Weights of a small transformer language model.
Size: 9 layers, width 768, 12 heads of 64, MLP 3072 tanh GELU, vocabulary 32000, 89.2M parameters.
Each number is 128 + 24 x the weight over its row's rms, rounded and kept within 0 to 255. Layers, rows and columns count from 0. The size above them is the row's rms in percent of the matrix's.

# layer 6 attention output (transposed), 768x768, rms 0.0256, rows 427-447, columns 512-575
size [ 94  87  92  93  90  92  92  89  94  93  92  93  97  89  94  96  94  93  88  93  95]
[[133 160 123 149 140 129 170  89 120 136 148 115  89 110 115 121 180 128 142 132 119 120 134 117 104 165 118 108 153 118 118 137 115  93 102  95 127 121 138  83 166 144 120 157  99 178 119 107 130  81 106 157 103 124 110 126 143 124 145  69 108 144 157 160]
 [165 132 112 180 150 146 122  96 131 124  71 147 133 138 136  86 141 153 129 140 113 136 120 167  69 101 116 159 168 112 110 108 161 136 101 124 123 137 110 114 183 134  92 156 118 133 169 146 136 112 142 132 122 164 115  92 146 146 141 131 147 133 174 142]
 [127 157 124  85  97 133 191 132 133 104 181 126 106 120 118 133 104 134 131 110 142 106 121 173 136  85 143  77 139 124 136 131 145  99 111 105 159 135 113 158 154  90 108 118 128  88  99 112 119 127 108 171 150 113 128 136 133 112 148 152 123 142 110 159]
 [107 140 125 125 114 135 115 136 106 111 157 118  84 111 138 120 154 145 141 169 139 113 110 132 114 119 131  73 146  56 158 136 162 137 128 163  73 175 142 130 135  97  73  95 151 134 140 145 126  73 133 104 110 119 102 123 124 143 136 157 114 145 108 157]
 [141 158 170 133 117 165 150 144 112 169 101 124 128 130 135  99 144 115  89 155  84 128 104 193 137 129 130  77 110  97 150  71 130 182 115 131 130 164 141 116 107 166 208 104 144 153 123 108 130  83 139 120 105 135 118 163 114 142 133 135 170 154 135 115]
 [124 114 138 159  98  84 130 142 127 112 110 161 141 152 147 139  87 161 149 128 153 103 108 137 151  90 155 125 141 139 117 163 136 125 133 143 150 133 110  91 119 163 183 133 167 160 138 152 100 115 143 149 123 103 121 130 106  99  99 116 168 142 156 119]
 [130 118 144 182  90 128 176 134 157 163 162 115 140 111  73 104 166  56  96 139 102 155 151 103 160 115  80  82 145 152 129 140 136  96 147  99 117 116 145  85 134 124 121 159  92 138 147  82 167 124 100 135 179 109 139 116 115 123 106 156 102 117  96 140]
 [145 175 136 127 182 162 106 171 172  89  88 179 160 135 142  90 121 103  91 137 137 151 133 109 171 157 135  99 142 134 141 112 137 186 150 162 117 123 136 138 167 138 102 136 105  90 152 103 189 148  92 113  89 116 125 131 120 136 143 136 124 120 139 143]
 [124 147 127 104 165 100  87 112 118 102 138 145 142 115 139 163 137 127 125 135 136 131 138 167  80 103 149 157 146  91 110 115 113 138 150 138  98 153 129 100 149 129 149 114 132 107 164  90  92 147 151 143 129 109 103 144 203 114 147 142  80 134 123 134]
 [143 123 108 173 141 106 133 122 114 147 134 104 134 103 118 143 143 125 136 133 174 164  94 115 124 111 124 109  97 114 124 137 124 146  81 100 163 148 133 146  93 105 143 151 116 157 193 204 147 140 132 123  91 144 173 134 134 157  90 130 130  93 151 118]
 [141 129 126 146 119 103 144 113 130 102 124 126 138 115 121  94 100 180 113 132  95 158 134 165 130 129 131 121 120 161 150 106 146 140 130 122 165 108 154 119  97 154 139 149 164 154 125  86 115 121 138  91 125 130 140 142 130 132 126 126 116 121 151  59]
 [118 177 132 124 123 138 120 115 172 105 170 143 117 168 112 157 159 147  95 111 156  52 169 117  77 114 125 135 106 182  92 147 100 175 156 178  75 150 117 145 135 144 101 134 116 141 128  81 124 131 127 129 174  93 107 103 115 152 134 129 112 147 163 101]
 [126 138 156 157 144 122  79 153 121 106 161 139 128 172 111 152 153 115 108 130 151 116 127 116 119 137 149 117 165 122  97 112 145 139 122 118 115 141 130 127 162  88 159 130 108 142 165 154 134  75 115 115 152 115  91 134 157 147 123 148 120 138 114 153]
 [117 145 165  99 109 106 132 132 142 101  94 101  93 118 124 116 124 158 130 135 144 131 132 149 162 124 119 166 128 137 118 157 147 126 155  99 141 156 168 183 122 120 140 117 149  90 136  87 123 123 144 142 177 116 146 105 157 134 146 109  97 124 140 122]
 [133 114 163  91 106 130 160 128  98 138 144 121 112 148 119 137 159  97 129 130 121 119 162 125  88 104 156 140 113 149  96 105 140 140 124  91 119  94 127 137 122 107 112  90 179 128 142 156 151 121  87 140 131 121 187 128 163 139 159 132  43 131 159 148]
 [119 102 130 114  93 110 126 169 110 119 108 135 106 146 111 155 135 111 129 120 104 132 146 101 155 140 101 161 124 130  79 158  96  80 143 120 112 120 166 118 133  78 116 107 121 116 124 116 129 111  56 165 144 161 108 117 106 115 140  78 131 115  87 119]
 [128 118 133 151 131 156 124 141 135 120 137 161 123 108 141 172  98 115 108 126 134 128 155 100 118 126 113 177 116 174 155 149 118 100 131 131 110 129 146 123 147  69 121 136 102 128 159 113 155 129 187 131 130 149 136 139 113 156 139 104 134 123 125 142]
 [130 139 118 135 164 171  97 124 117 142  95 114 143 129 144 111 118 153  75 144 100  86 151 137 112  96 108 125 107 156 171 139 125 123 110  76 121 111 153 136 102 123  77  90 135 122 140 114  85 180 108 103 148 127 139 164 100 119 142 144 142 100 112 139]
 [146 150 109  89 149  83 155 133 117 105 131 112 108 138 162 133 125 125 104 100 131  98 114  97 119 147 141 110 142 131 187 105 134 126 163 122 122 132 146 144 110 141 141 176 147  92 146 110 140 151  96 136 180 130 128 117 158  99 160 170 104 121 111 143]
 [105  91 167 126 125 100 147 126 133 130 136 157 104 135 161 137 116 142 156 139 130 121 115 158 153 139 133 128 117 146 119 169 133 130 137 117 127 150  86 146 161 162 153 131  79 130 138 132 139 145 120 113 111 129 118 108 126 156 105 124 113  93 104 101]
 [121  98 129 110 142 113 153  99 171  97 180 114 123  97 135 126 139 133  96 125 123 111 133 136 139 135 167 141 176 157 138  72 129 131 134 121  72 126 115 156  57 119 119 107 129 152 136 133 108 121  83 172 157 143  97  84 129 156 137 143 129 137 144 124]]
# layer 6 attention value, 768x768, rms 0.0232, rows 428-447, columns 512-575
size [ 83  89  90  90  87  88  90  90  90  89  90  92  87  92  90  88  89  88  90  90]
[[132 156 124 126 127 119 173 148 105 137 171 140 126 129 144 116 125  91 125 125 108 115 155 140 140 124 112  88 110 104 144 155 132 106 160 109 151 128 129 132  71 103 149 132 134 142  84 111 158 133  84 123 119 110 153 119 129 110 121  95  85 113 134 109]
 [134 107 148 170  81 130  58 108 100 135  85 122 125  77 134  94 155 135 121 149  82 140 167 105 110 133 125 153 108 121 127 147  95 144 148 131  84 117 186 139 127 179 138 102 128 136 149 115 147 158 151  83 111 133 107 135 136  92 134 132 141  88 131  93]
 [147 149 106 173 159  90 125 104  99 126 109 135 135 128 136 132  88 104  96 132 130 132 144 107 144 169 112 139 114 171 133 143 114 165 134 141 144 107 146 118 124 169 122 141  94  93  81 125 151 160 113 146 142 114 143 127 134 117 151 142 101 142 160 100]
 [121  92 121 125 137 109 137 130 125  91  96 133 159 104 138 160 103 149 163  77 142 132  91  88 120 106 120 158 159 139 117 153 111  96 158 103 114 158 126 175 155 144  90  80 112 108 177 150 118 145 119  98  99  99 159  88 141  92 101 142  78 130 149 166]
 [129 134  63 106 168 147 157  71 135 144 120  98  74 118 158 105 126 155 101 149 129 167 146 148  82 156 114 157 107 154 117 119 113 118 140  84 151 122  99 162 100  94 136 133  79 147 140 167 148 144 118 123 121 122 128 128  91 133 140 147  88  89 110 145]
 [140 113 129 112 165 131 139 126 150 162 129 132 113 124 123 120 115 157 156 138 147 116 135 126 136  95 134 173 120 115  81  83 126 131 111 116 123 131 145 145 102 105  94 137 107 121 133 133  88 118 164 131  95 152 140 130 102 112 131 137 155 123 117  98]
 [138 106 109 139 160  92 123 130  98 158 135 102 101 127 112 144 125 158 118 123 110 103 141 148  89 108 171 136 118 134 117 130 124 119  74 122 183  89 104 120  97 163 140 146 119 127 109 146  99 129 154 132 149 128  98 133  96 108 119 133 152 127 136 122]
 [108 126 149 134 110 136 153 133 136 130 106 107 125 163 107 160 109 165 118 141 120 132 118 113 176 137 104 134  98 154 128 134 141 127 137 155 137 114 112 121  69  96 112 141 165 127 124 220 123 128 114 112 132  99 141 141 119 156 104 123 157 124 116 103]
 [118 144 190 116 181 116 135 144 117  96 114 114 122 109 130 158 155 141 123 128 134 133 114 139 123 156 151 138 152 149  94 106  94 130 117 140 125  68 102 104 124 143 102 100 141  90 132 106 113 148 176 155 111 142  89 106 125 117 162  77 151 145 130 123]
 [131 125 148 136 128 154  99 156 162 135 128 118 179 157 136 159 169  74 166 131 103 138 127 123 112 126 167  94 113 106  99 125 110 133 145 125 106 136 127 149 142  76 132  98 117  97 101 148 132  73 113 146 144 170 108 106 124 175 105 155 194 115 126 170]
 [155 128 139 119 152  98 142  74 149 140 118  87 111 119 118 134 140 138 166 142  97 133 127 150 111 119 141 109 133  66 136  99 137  77  77  74 180 141 112 165 114 141 146 132 129 111 173 182 145 127  85 133 105 122 149 148 153 139 134 109 118 117 101 141]
 [136 129 121 120 128 108 145  66  88 125  95  77 105 105 127 119 106 117 149 161 117 142  97 128 118 168 126 118 133 108 120 142 128  91  93 140 122  95  81 150 140 161  82 148 165 100 115 116 133 176 115  88 134 142 148  90 102  82 193 140 135 131 147  85]
 [118 133  91 110 101 121 115 172 102 109 170 151 123 138 107 115 110 135 117 110 110 119 117 139  96 164 158 126 114 149 121 115 126 139 133 155 126 159 135 134 149 114 129 146 132 149 114 106 118 137 118 126 104 150 142 125  97 124 136 122 133 133 113 123]
 [148 170  88 133 122 159  92 151 121 127 111 121 123 120 154 156 118 128 148 106 105 109 153  94 152 107 100 121 157 131 131 104 112 153 132 114 123 139 115  95 157 168 158 153 103 168 125 111 115  99 123 118 152 106 127 118 134 129 114 146 166 126 120  99]
 [106 123 134 126 135 189 143 128 103 125 127 106 131 102 133 100 133 141 124 160 140  94 132 150  76 124 129  90 129 104 150 114 177 150 114 139 146 140  89 116 142 175 148 156  94  87 166 146 117 113 170 133 132 142 142 140 140 189 112 127 118 139 135 160]
 [119 134 118 155 104 100 157 120 113 155 119 123 121  88 131  98 174 151 157 115 120 125 121 117 155 117 123 114 126 114 122 125 126 157 125 144 110 115 136 129 115 164 111 130 136 146  97 138 130 147 117 136 126 122 121 118 101 121 100 125 114 133 139 138]
 [130 146  93  95  79  99 124 111 129 131 149 139  91 104 165 154 138  99 171 143 156 166 115  95 154 146 155 178 110 155 130 148 111 120 114 180 132 137  99 143 126 141 166 150 101 116 105  95 148 144 140 164 110 106 126  93 167  91  85 146 137 165 163 131]
 [155 146 154 125  94 189  99 102 129 158 158  93 104 115  78 152 111 161 152 146 154 144 134 181 125 131 134 137 133 101 119 150 113 111 113 150 176  84 117  84 115 116 129 128 123 127 146 163  96 144 149 155 110 114 101 138 140 162 110 146 118 145 140 149]
 [119 153  98 151 142  93 131 150 137 107 173  76 116 115 112 129 142 146  71 135 136 112 172 111 155 118 117 150 126 124 133  75 117 127 121 134 119 118 137 159 136 132 130 148 101  81 154 148 163 138 125 116 135 150 183 172 106 121 116 135 125 150 153 169]
 [144 170 143 134 136 148  89 171 162 130 117 102 116 142 105 111  84 129 119 125 132 165 126  88 115 126 132 150  97 115 167 166  96 133 118 136 119  84 159 125 156 136 126 159 143 131 129 117 129 166 149 110 118 109 148 152 134  76 121 155 101 161 110 141]]
# layer 6 attention query, 768x768, rms 0.0193, rows 448-479, columns 512-575
size [ 98 102  95  98  97  99  97  98  98 100  99  96  97 101  98  97  97  94  97  94  97  96 102  99 101 101  97  96  96  96 100 100]
[[107 136 128 106 138 160 112 111 113  95 164 147 112 122 126 160 144 108  97 156 106 110 131  94 173 135 138 178 102 118 161 130 101 142 109 164 176 119  99 143 119 124 119 122 157 138 156 133 173 150 131 105 122 103 111 123 161 158 141 163 112 116 114 106]
 [109 151 127 131 119  92  67 109 129 121 177 158 158 107 160 115 103  96 104 113 124  89 124 118  81 132 150 128 140 115 110 121  92 142  93 116 142 135 129 127 113 152  70 115 127 147 133 101 111 124 114 126 149 114 120 171 142 121 113 183 102 129 105 116]
 [109 156 131 170 154 129 144 144 108 127 121 133 128 167 139 109 147 118 185  80  93 125 129 137 116 115 113  98 137 175 120 146 138 114 147 107 146 120 133 152 174 103 112 147 125 112 131 148 128 148 131 103 103 174 141 111  97 132 113 176  99 112 127 130]
 [154 123 102 108 116 127 142 156 156  97 143 137 108 165 147 158 127  79  94 121 130 143 111 141 150 128 133 150 108 153 127 110 127 155 133 159 136 174 148 125 124 171 150 138 162 141 122 146 116 146 131 123  85 109 165 119 115 172 152 127 101 114 168 125]
 [135 119  74 149 199 151 103 127  97 128 147 105 114 111 160 152 145 120 136 145 134 196 114 111 132 130 121 125  98 116 171 110 129 117  95 127 115 106 150 103 128 125 131 137 133 143 137 119 154 131 133 155 150 116 123 141 115 109  90 102 141 129 121 115]
 [137 111  82 192 144 138 132 174 139 163  99 144 155 109 122 139 122 141 131 127 110 139 100 115  81 134 166 155  87 123 177 104 130 139 119 134 142 115 126 103 121 142 164 137 152  92 143 154 126  85 107 172 157 113  85 152 130 131 143  93  69  97 182  95]
 [113  74  83  95 109 121 111 116 125 149  95 111 111 133 109  56 188 104 178  95  97 146  74 137 155 142 121 154  79 141  96 140 147 121 133 122 122  98 129 175 154 171 126 113 107 147 136 140 116 122  99 127 113 141 147 113 123 125 119 141 151 148  82 103]
 [107 109 148 138  83 134 119 105 120 127 157 138 165 131 143 154 125 180 131 107 146 123 104 139 114 138  97 109  92 187 133 109 117 148  71 139 126 120 121 116  69 131 140 144 127 181 136 136 114 104 122  93  95 122  94 111 108 107 155 103 139 128  95 129]
 [ 81 146 129  66 158 172 151 159 146 103 124 134 127 102 137 144 115  93 103 133 109 139 152 150 130 113 101 103 126 140  74 131 119  94 100 122 112 116 125 147 137 149 109 100 114 141 110 122 121 127 142 135 162 149 111 149 222 112 153 135 141  54 118 116]
 [121 112  97 127 172 117 135 154 143 108 104 160 128 135 108 145 128 146 127 144 147 140 117 174  89 151 141 127  90 115 132 109 146 159 138 124 126 135  93 144 158 143  75 108 176 175 128 149 112  88 105 114 145 132 140 147 129 134 149  89 130 101 120 133]
 [139 112 168  97 108 127 133  99 112 144 111  94 137 129 145 153 117 128 114 153 111 153  99 155 105 101 123 165 122 155 140 141  97 143 109 154 120 108 154 122 119 156 123  90 105 151 162 142 104 129 131 109 116 138  75 165 121 160 156  92 101 120 125 123]
 [150 119 137 122 148 125  99 149 110 117 113 100 114 150 112 176 167  99 187 120 129 133 118 140 126  97 108 132 120 116  95 133  76 171 108 132 144 121 118 164 176 152 122 102 126 130 166 141  99 176 142  92 135 111 104 109 122 121 142 107 123 150 125 131]
 [101 137 111  94 119 118 154 135 135 127 128 136 141 124 128 133  96 122 122 154 128 157 136 121 168 141 122 106 164 145 113 133 124 111 116 137 123 119 123 169 155 167 134 116 108 119 137 138  82 172  75 182 150  92 123 127 144 169 127 159 148 121 116 127]
 [125 167 109 117 130 150 157 111 140 121 115 110 107  95 110 112 113 145 172 126  97 101 134 160 146 174 140 101 123 154 172 114 124  98 144 145 136 151 104 104 126 138 136 100  95 155  90 101 130 137  97 109 119 154 106 122 145 137  83 152 161 140 140  99]
 [126 130  85 113 109 115 177 110 156 126 151 128 130 155 169 106 152 143 117 139 131 164 121 133 151 123 145 166  95  42  88 162 141  82 164 104 137 139 123 135 137  99 127 111 131 130 131 152  89 127 149 111 110 136 134 111  96 119 136 115 120 126  85 130]
 [112 156 124 136 146 110 117 179 140 139 138 163 151 104 172 156 123  78 108 110 162 128 147  95 110 179 136 147 105 168 155 118 133 117 139 128  98 164 138 102 147 139  96 115 128 151 116 136 131 147 147 137  97  91 161 159 162 121 136 137 116 129 123 153]
 [142 157 139 136 109 116 107 151 137 108 117 156 102 151 176 157 156 120  74 145 152 109 113 148 135 131 135 130 159 116 179 131 127 105 152 114 117 144 112 168 140 117 170 149 154 137 114 116 125 121 108 135 149 198 100 123 137 144 120 110  95 135 169 110]
 [ 89 164 150 119 142 129  92 105 137 129  84 152 140 121  80  78 142 138 165 128 168 114 154 119 119 166 132 158 163 121 139 139 139  83 113 160 134  97 148 128 160  92 136 113 145 116 101 120 147 128 152 114 148  92 162 137 117 104 106 118  95  98 170 125]
 [127 147 102 140 148 112 152 112 106 120 127 149 158 119 128 130 154 119 131 126 100 116  90 157 128 121 140  99 128 153 153 111 133 119 138 182 147 145 137 118 141 167  89 141 126 104  61 141 167 105 155 144 131 147  93 135 138  97 166  84 136 100 179 144]
 [134 115 138 124 134 122 140 125 136 136 141 113 123 181 141 154 116 110 156 100 119 104 144  93 149  65  89  93 145 140 148  94 122 148 151 133 137  92 123 150 168 139 132  90 115 117 135  99 146 136 149 136  87  68 131 131 111 124 136 118 146 136 157 122]
 [182 115 110 101 161  97 109 147 134 117 137 129 110 127 160 110 149 116 135 143  94 131 147 113 133 151 144 101 130 140 107 170 116 112 105 138  92  85 124 140 121 156 125  81 191 138 129 111  86 107 112 110 114 139 167 132 156 110 134 157  88 124 140 123]
 [135 120 117 151 164 161 152 103 128 124 127 133 120 144 152 149 124 119  95 148 117 128 136  83 121 149 142 104 122 155 134 117 108 121 123 130 182 139 156 126 112 145 114 145 122 168  88 127  87 158 156 126 160 118 108  89 168 160 129 145 164 123 113 115]
 [155  75 166 107 115 140 149 113 128 140  94 103 143 118  97 132  62 141 105 119 162 145 140 132 137 150 102 131 124 137 151 126 143  89 147  94 164 154 128 108 105 131 155 127 105  88  88 145 109 170 164 116 129 119 105  98  81 133 131 119 167  81 141 114]
 [154 114 129 106 123 135  93 124 127 106 112  68 141 140 152 115 132 136 100 105 129 116 133 136  99 130 112 174 149 149 118 146 153 151  91 155 149  97 147 119 118 182 138 141 101 125 142  87  88 135 123 119 100 105 119 173 177 136  99 127 105 117 155  65]
 [140  94 173  87  80 167 134 154 180 158 139 139  90  91 110 129 126 163  82 143 125  92 112 145 131 102 114 129  96 140 129 150 128 156 121 138 120 168 160 113 123 155  88 126 111 112  93 136 140 107 123 119 137 122 114 121 121 128 130  94 124 142 102 107]
 [120  95  93  83 129 103 137 190 193 107 108 143 153 118 121 130 164 106 168 136 158 116 117 132 132 115 127 132 112 129 130 131 113 106  97  84 123 153 171 140 182 152 167 144 125 117 113 125 151  89 131 153 170  78 181 129  87 110 123  86 157 130  90 112]
 [131 163 125  82  63  89 161 104 158 130 153 148 128 119 147 125 101  95 138 126 117 143 114 149 131 126 149 157  99 188 139 114 118 168  87 131 138  89 133 141 118 137 105 118 166 146 170 128 150 149 133 123 112 167 102 145 120 139 171 137  84 117 103 155]
 [120 121 127 138 142 119 121 113  92 112 137 158 184 140  88 107  67 152 108 144  86 123 128 139 158 143 161  99 146 148 117 121 125 127 128 145 150 112 138 151 108 118 141 151 140 133 152 148 108 158 103 116 187 142 107 140 145 142  74 182 124 131 145 114]
 [110 111 126 111 142 107 116 126 110 164 137 155 157  96 154 130 132 145 126 159 141 104 139  89 151 174 169 140 153 125 109 104 155 136 164  91 132 153 106 142 116 167 151 147  87 100 137 137 134 101 121 133 152 104 128 129 162 158 106 125 133 160 119 114]
 [106 135 100 122 129 127 116 149 129 182 184 144  82 145 128 126 135 128  96 137 133 127  76 119 109 122 146 162 155 137 104 112 138 105 116 139 139 126 112 149 140 178 131  57 145 125 153  95 154 119 130 153 183 129  88 130 149 139 112 156 132 176 118 113]
 [138 152 135 137 138 141 120 141 121 112 164 140 111 120 112 142 116 139 138 125 140 115 148 138 130 136 150 116 111 146 123  99 147 129 122 158 161 196 173 157 150 145 138  79 127 103 113 106 112 147 124 120 119 153 146 117 112 129  99 104 112 118 131 147]
 [129 129 130 126 125 114 130 133 154 126  98 177  77 114 138 133 152 110 111 117 131 104 165 104 141 138 128 127 132 121  98 167 144 154 129 139 125 158 141 144 161 130  74 114 104 129 150 103 126  95 123 111 129 153 188 148 120 141 145  97 118  98 102 129]]
# layer 6 attention key, 768x768, rms 0.019, rows 448-479, columns 512-575
size [ 99 101  91 100  94  97  98  98  98  98  96  95 101  99  96  96 100  94  96  93  96  97 103  99  97 100  97  98  93  95 101  98]
[[ 77 138  92 109 121 146  97 128  90 136 146 130 132 155  81 121  99 136 139 135  89 131 148 115 146 105 161 149 127  74 141 132 153 125 149 128  98 142 137  89 130 145 119 155 159  96 136 115 112  79 149 123 132 170 144 133 135 118 142 115 144 119 143 173]
 [ 97 144 140 150 141 151  93 122 124 140 168  89 128 103  74 133 122 155 132 126 113 140 111 165 167 126 104 106  95 156  93 105  87 141 125 120 123 140 128 123 144 117 100 126 153 128 147 156 130 150 120 171 160 141 141 121 121 136 134 147 137  97 162 152]
 [144 128 153 133  93 142 163 129 162 150 126 126 127 141  94 120 171 158 166 127 115 135 143 130 135 134 108 147 152 129 112 159  82 106 155 146 103 122 114 178 139  88 149 155 103 128 139 166 143 136 131 135  92 124 126  96 142 138 157 130 143  93 101 101]
 [103 140 142 117 154 148 130 111 143 114 112 148 190 109 137 118 108 124 134 111 166 126 114 157  95 157 118 150 120 120 150 178 111 161 120 134 140  52 115 116 130 123 122  75  95 159 131 133  98 127 112 106  94 128 123 125 116 130 122 162 115 128 125 131]
 [120 155 112 109 184 109 134 161 117  86 130 135 151 162 133 150 193 140  94 104 114 106 143  86 148 110 124 167  77 146 134 135 132 124  93  97 114 113 132 153 142 146 138 151 130 180 161 105 148 110 122 164 119 115 108 130  96 148  94 145 134 135 135 178]
 [132 118 163 149 161 114  83 113 113 124 140 106 156 138 168 135 101 115 128 116 154 150 107 105 140 163 112 174 139 176 142 112 129 159 128 112 155 143 104 144 106 146  95 103 140 111 124  96 127 167 144 169 119 124 141 146 115 161 140 148 151 116 147 148]
 [136 138 152 154 122 163 110 147 141 149  92 131 148 137 125 135 134 120  70 134 118 125 133 173 138 108 145 111 155 146 141 118 122 139 158 109 113 100 124 110 143  95 100  95  88 109  70 141 100 123 133 133  95 112 154  77 143  55 134 133 180 104 116 158]
 [161 110 167  90 111 120 128 107  97  99 134 134 110 131 132 174  94 154 149 130 140 144 171 119 147 164 132 186 124 134 110 140 110 132 141 141  80 122 107 136 150 119  96 132 132 101 101 165 121 149 137  84 105 126  83 136 126 169 114 164 164 135 159 115]
 [126 137 153 135 105  98 140 117  95  90 102 130 132 121 132 145 104 122  77 175 147 114 145 162 140  80 134 139 100 122 113 105  95 144 158 135 134 125 141 106 113 205 122 117 139 137 166 131 138 177 116 124 150 101  70 171 105  80 108 150 156  67 108 138]
 [116 134 108 127 175 106 151 119  92  98 125 140 137  97 146 145 103 136 139  89  93 110 127 113 172 147 181  38 147 128 132 135 143 142 117 102 113  95 125 138 161 123 148 113 124 135 107 112 151 142 135 112 138 114 141 166 121 105 118 113  87  96 136  87]
 [136 115 107 172 146 104 104 116 122 128 143 116 162 156 117 159 160 144 142  92 126 132 100 145 122 164 142 140 153 162 145 145 121 105  97 129 123 130  89 132 138 157 150 145 149  99 154 144 110 136 150 151 110 145 109 137 118 126 121  89 134 153  89 150]
 [119 146 140 121 116  93 164 104  97 134 123 128 155 147 115 114  94 106 120 134 139 149 132 131 151 123 130 132 136 125 139 155 152 135 123 131 108 149 102 117 114  87  77 129 106 102 158 117 154 104 102 111 135 101 151 187 130 119 166 117  79 124 118 145]
 [153 115 164 119 109  94 119 138  70 115 110 124  98 159  94 179 140 137 126 183 119 147 167  85 125 130 125  93 119 117 116 134 100 141 154 132 140 137 135 122 152 180 128 130 123 140 148 108 166  96 132 105 112 102 112 115 120 117  87  96 117 105 131 112]
 [105 121 117 142 143 119 158 126 135 145 158 144 139 137 126 120  97  99 141 159 119 113 110 153 149 133  94 156  89 151 170 112 123 148 138 144 136  71 134 122  94 116 127 126 105 161 125 142 108 148 105 115 115 176 163 155 152 161 137 110  95 128 151 133]
 [152 106 150 123 123 110 147 130 121 147 105 116 147 102 143 132 125 127 118 109 125 127 153 127 126 156 123 146 145 153 140 135 147 130 132  97 102 156 102 112 134 125 117 114 105 147 158 103 134 126 139 148  94 132 101 139 116 125 120  85 172 126 133 131]
 [134 178 133  94 118 116 113 102 164  82 125 162 119  99 109 115 123 200 160 114 101 121 151 155 167 135 156 103 153 106 125 123 138 118 130 102 142 156 113 140 120 154 108 123 101 166 145 140 112 117 188  99 128 130 116 173 141 117 140 115 126 117 108 123]
 [150  76 123 144 136  95 155 102 153 154 126 182 163 119 139 177 117 175 158 149 177 152 122  82 157 123 162 128 130 118 130 107 153 114 122 111  85 108 107 110 119 115 129 120  99 128 101 112  95  88 121 172 138 128 144 154 148 145 129 121 121 134 109 114]
 [124 135 135 129 170 170 131 118  94  90 110 127 109 125 119 150 160 135 137 102 129 111 109 118  95 121 119  92  96 115 127 123 154 165 133 105 116 156 133 124 122 129 133 165 163 123 160 123 116 139  82 120 133 152 133 128 156 130  69 156 144 123 116 110]
 [106 129 157 106 113 108 124 135 127 111 134 152 133 121 126 146 101 156 133 145 130 136  95 144 132  92  94 142 126 101 115 150 142 174 109 145 110 154 133  95 101  96 143 146 166 118 126 180 132 159 123 125 146 173 133 178 103 155 119 150 108 169 145 113]
 [126 103 130 137 150 134 127 116  63 114 138 164 165 142 111 144 121 137 152 180 185 123 147 119  91 115 125  97 113 144 133  90 112 139 104 112 110 100 141 107 155 131 119 126 102 147 171 138 121  97 136 163 145 117 118 136 169 145  95 112 105 137 110 113]
 [150 119 127 125 106 144 125 145  84 148  77 169 120 145 125  98  73  84 168 131  96 135 107 142 109 130 135  91 129 131 126 118 131  97 123 120 155 129  72 124  94 125 104  66 128 107  99 141 132 136 150 142 100 105 141  95  98 148 152 154 142 137 167 135]
 [ 37 128 156 139 134 134 119 113 171 129 111 146 161 137 113 139 177  76 101  98 130 108 122  88 153 183 158 105 118 108 138 153 105 143 108 143 140 164 153 129 180  91  92 142 158 132 142 131 160 187 168 130 106 132 139 142 108 155 130 158 131 124 161 124]
 [153 110 108 127 168 143 102 129 131  96 125 129 155 168  98 113 153 159  94 170 139 142 118 127 117 189 163 182 173 140 142 137 150 176 164 126 122 185 179 138 127 141 107  96  72 112 135  91 148 106 124 145 118  95 116 104 149  99 161 157 131 127 110 126]
 [131 137 105 127 107 106 115 116 123 151 178 122 143 105 152 110 133 156  67 141 155  70 128 144 116 128  95 124 177 174 120 115 126  98 145 155 102 149 135 110 143 167  99 137 128 114 120 137 114 115 128 149 105 129 104 103 127 120  97 121 126 142 164 121]
 [101 147 121 134 132 100 141 126 103 152 117 105 119 127 124 157 133 126 107 133  71 153 127 159 128 154 122 147 145 102 109 111 164 147 176 132  86  87 125  96 140 127  49 212 145 120 120  88 159 121 132 146 168 128  93 147 143 112 134 130 112 131 128 106]
 [148 141 154 128 128 129 136 132 108 122 118 144 130 143 121 154  97 134 164 113 152 140 123 113 119  75 125 102 145 171 107 148 118 167 152 152 126 153  98 156 116 116 138 108 116 113  91 140 120 102 139 110  87 115 116 135 179 125 150 101 133 135 143 162]
 [147 144 123 158 135 149  64 140 121 144 156 102 125 132 137 140 145 110 128 126 143 106 107 120 112 110 111 143 173 124 146 133  86 124 125 169 115 106 166 123 143 148 136 167 117 121 136  91  89 141 129  95 134 158 128 111 135 143 128 121  80 155 124 140]
 [149 135 131  80  99 141 132 144 178 134 161 102 112 107 143 170 146 153 151 156 130 113 130  84 117 176  96 116 157 144 115 147 114 124 149 101 143 105  71 130 127 161 132 133  96 151 165 121 114 110  92 118 150 126 104  98 151 162 124 132 151 147 139 167]
 [134 150 148 127 123 109 123 117  98 141  80 108 147 145 147 103 123 157 110 120  78 113 106 158 131 108 126 123 102 195 104 112 105 102 130  92  95 112 133 134 129 129 139  97 116 118  97 138 125 136 115 172 161 113 141 115 123 132 134  88 128  93 160 118]
 [119 112 110 168 133 141 142 123 126 105 151 126 137 129 110  99 152 137 140 153 152 120 151 164 155  88 118 118 141  91  72 202 114 174 151 141 100 146 131 136 130 132 116 138 114 163 122 114 136 138 151 174 118 154 155  98 133 129 184 108 188 171 134 184]
 [113 159 145 125 143 102 127 171 138  81 119 114 139 108 126 173 107 135 121  77 148 120 105 129 104 113 128 141 156  85 100 153 151 114 137 139  84 103  70 115 116 142 154 160 142 143 169 151 119 124 155 137 112  86 116 140 138 156 107 115 131 123 138 117]
 [117 125 112  95 110 170 111 108 132 136 146  97 113 138 130 150 109 129 114 117 159 142 163 102 104 115 131 112 132 161 114  85 144 100 130 145 189 151 157 117 151 108 116 127 122 113 123 113 134 153 145 137 142 183 139 118 159  95 132  95 130 132 144 147]]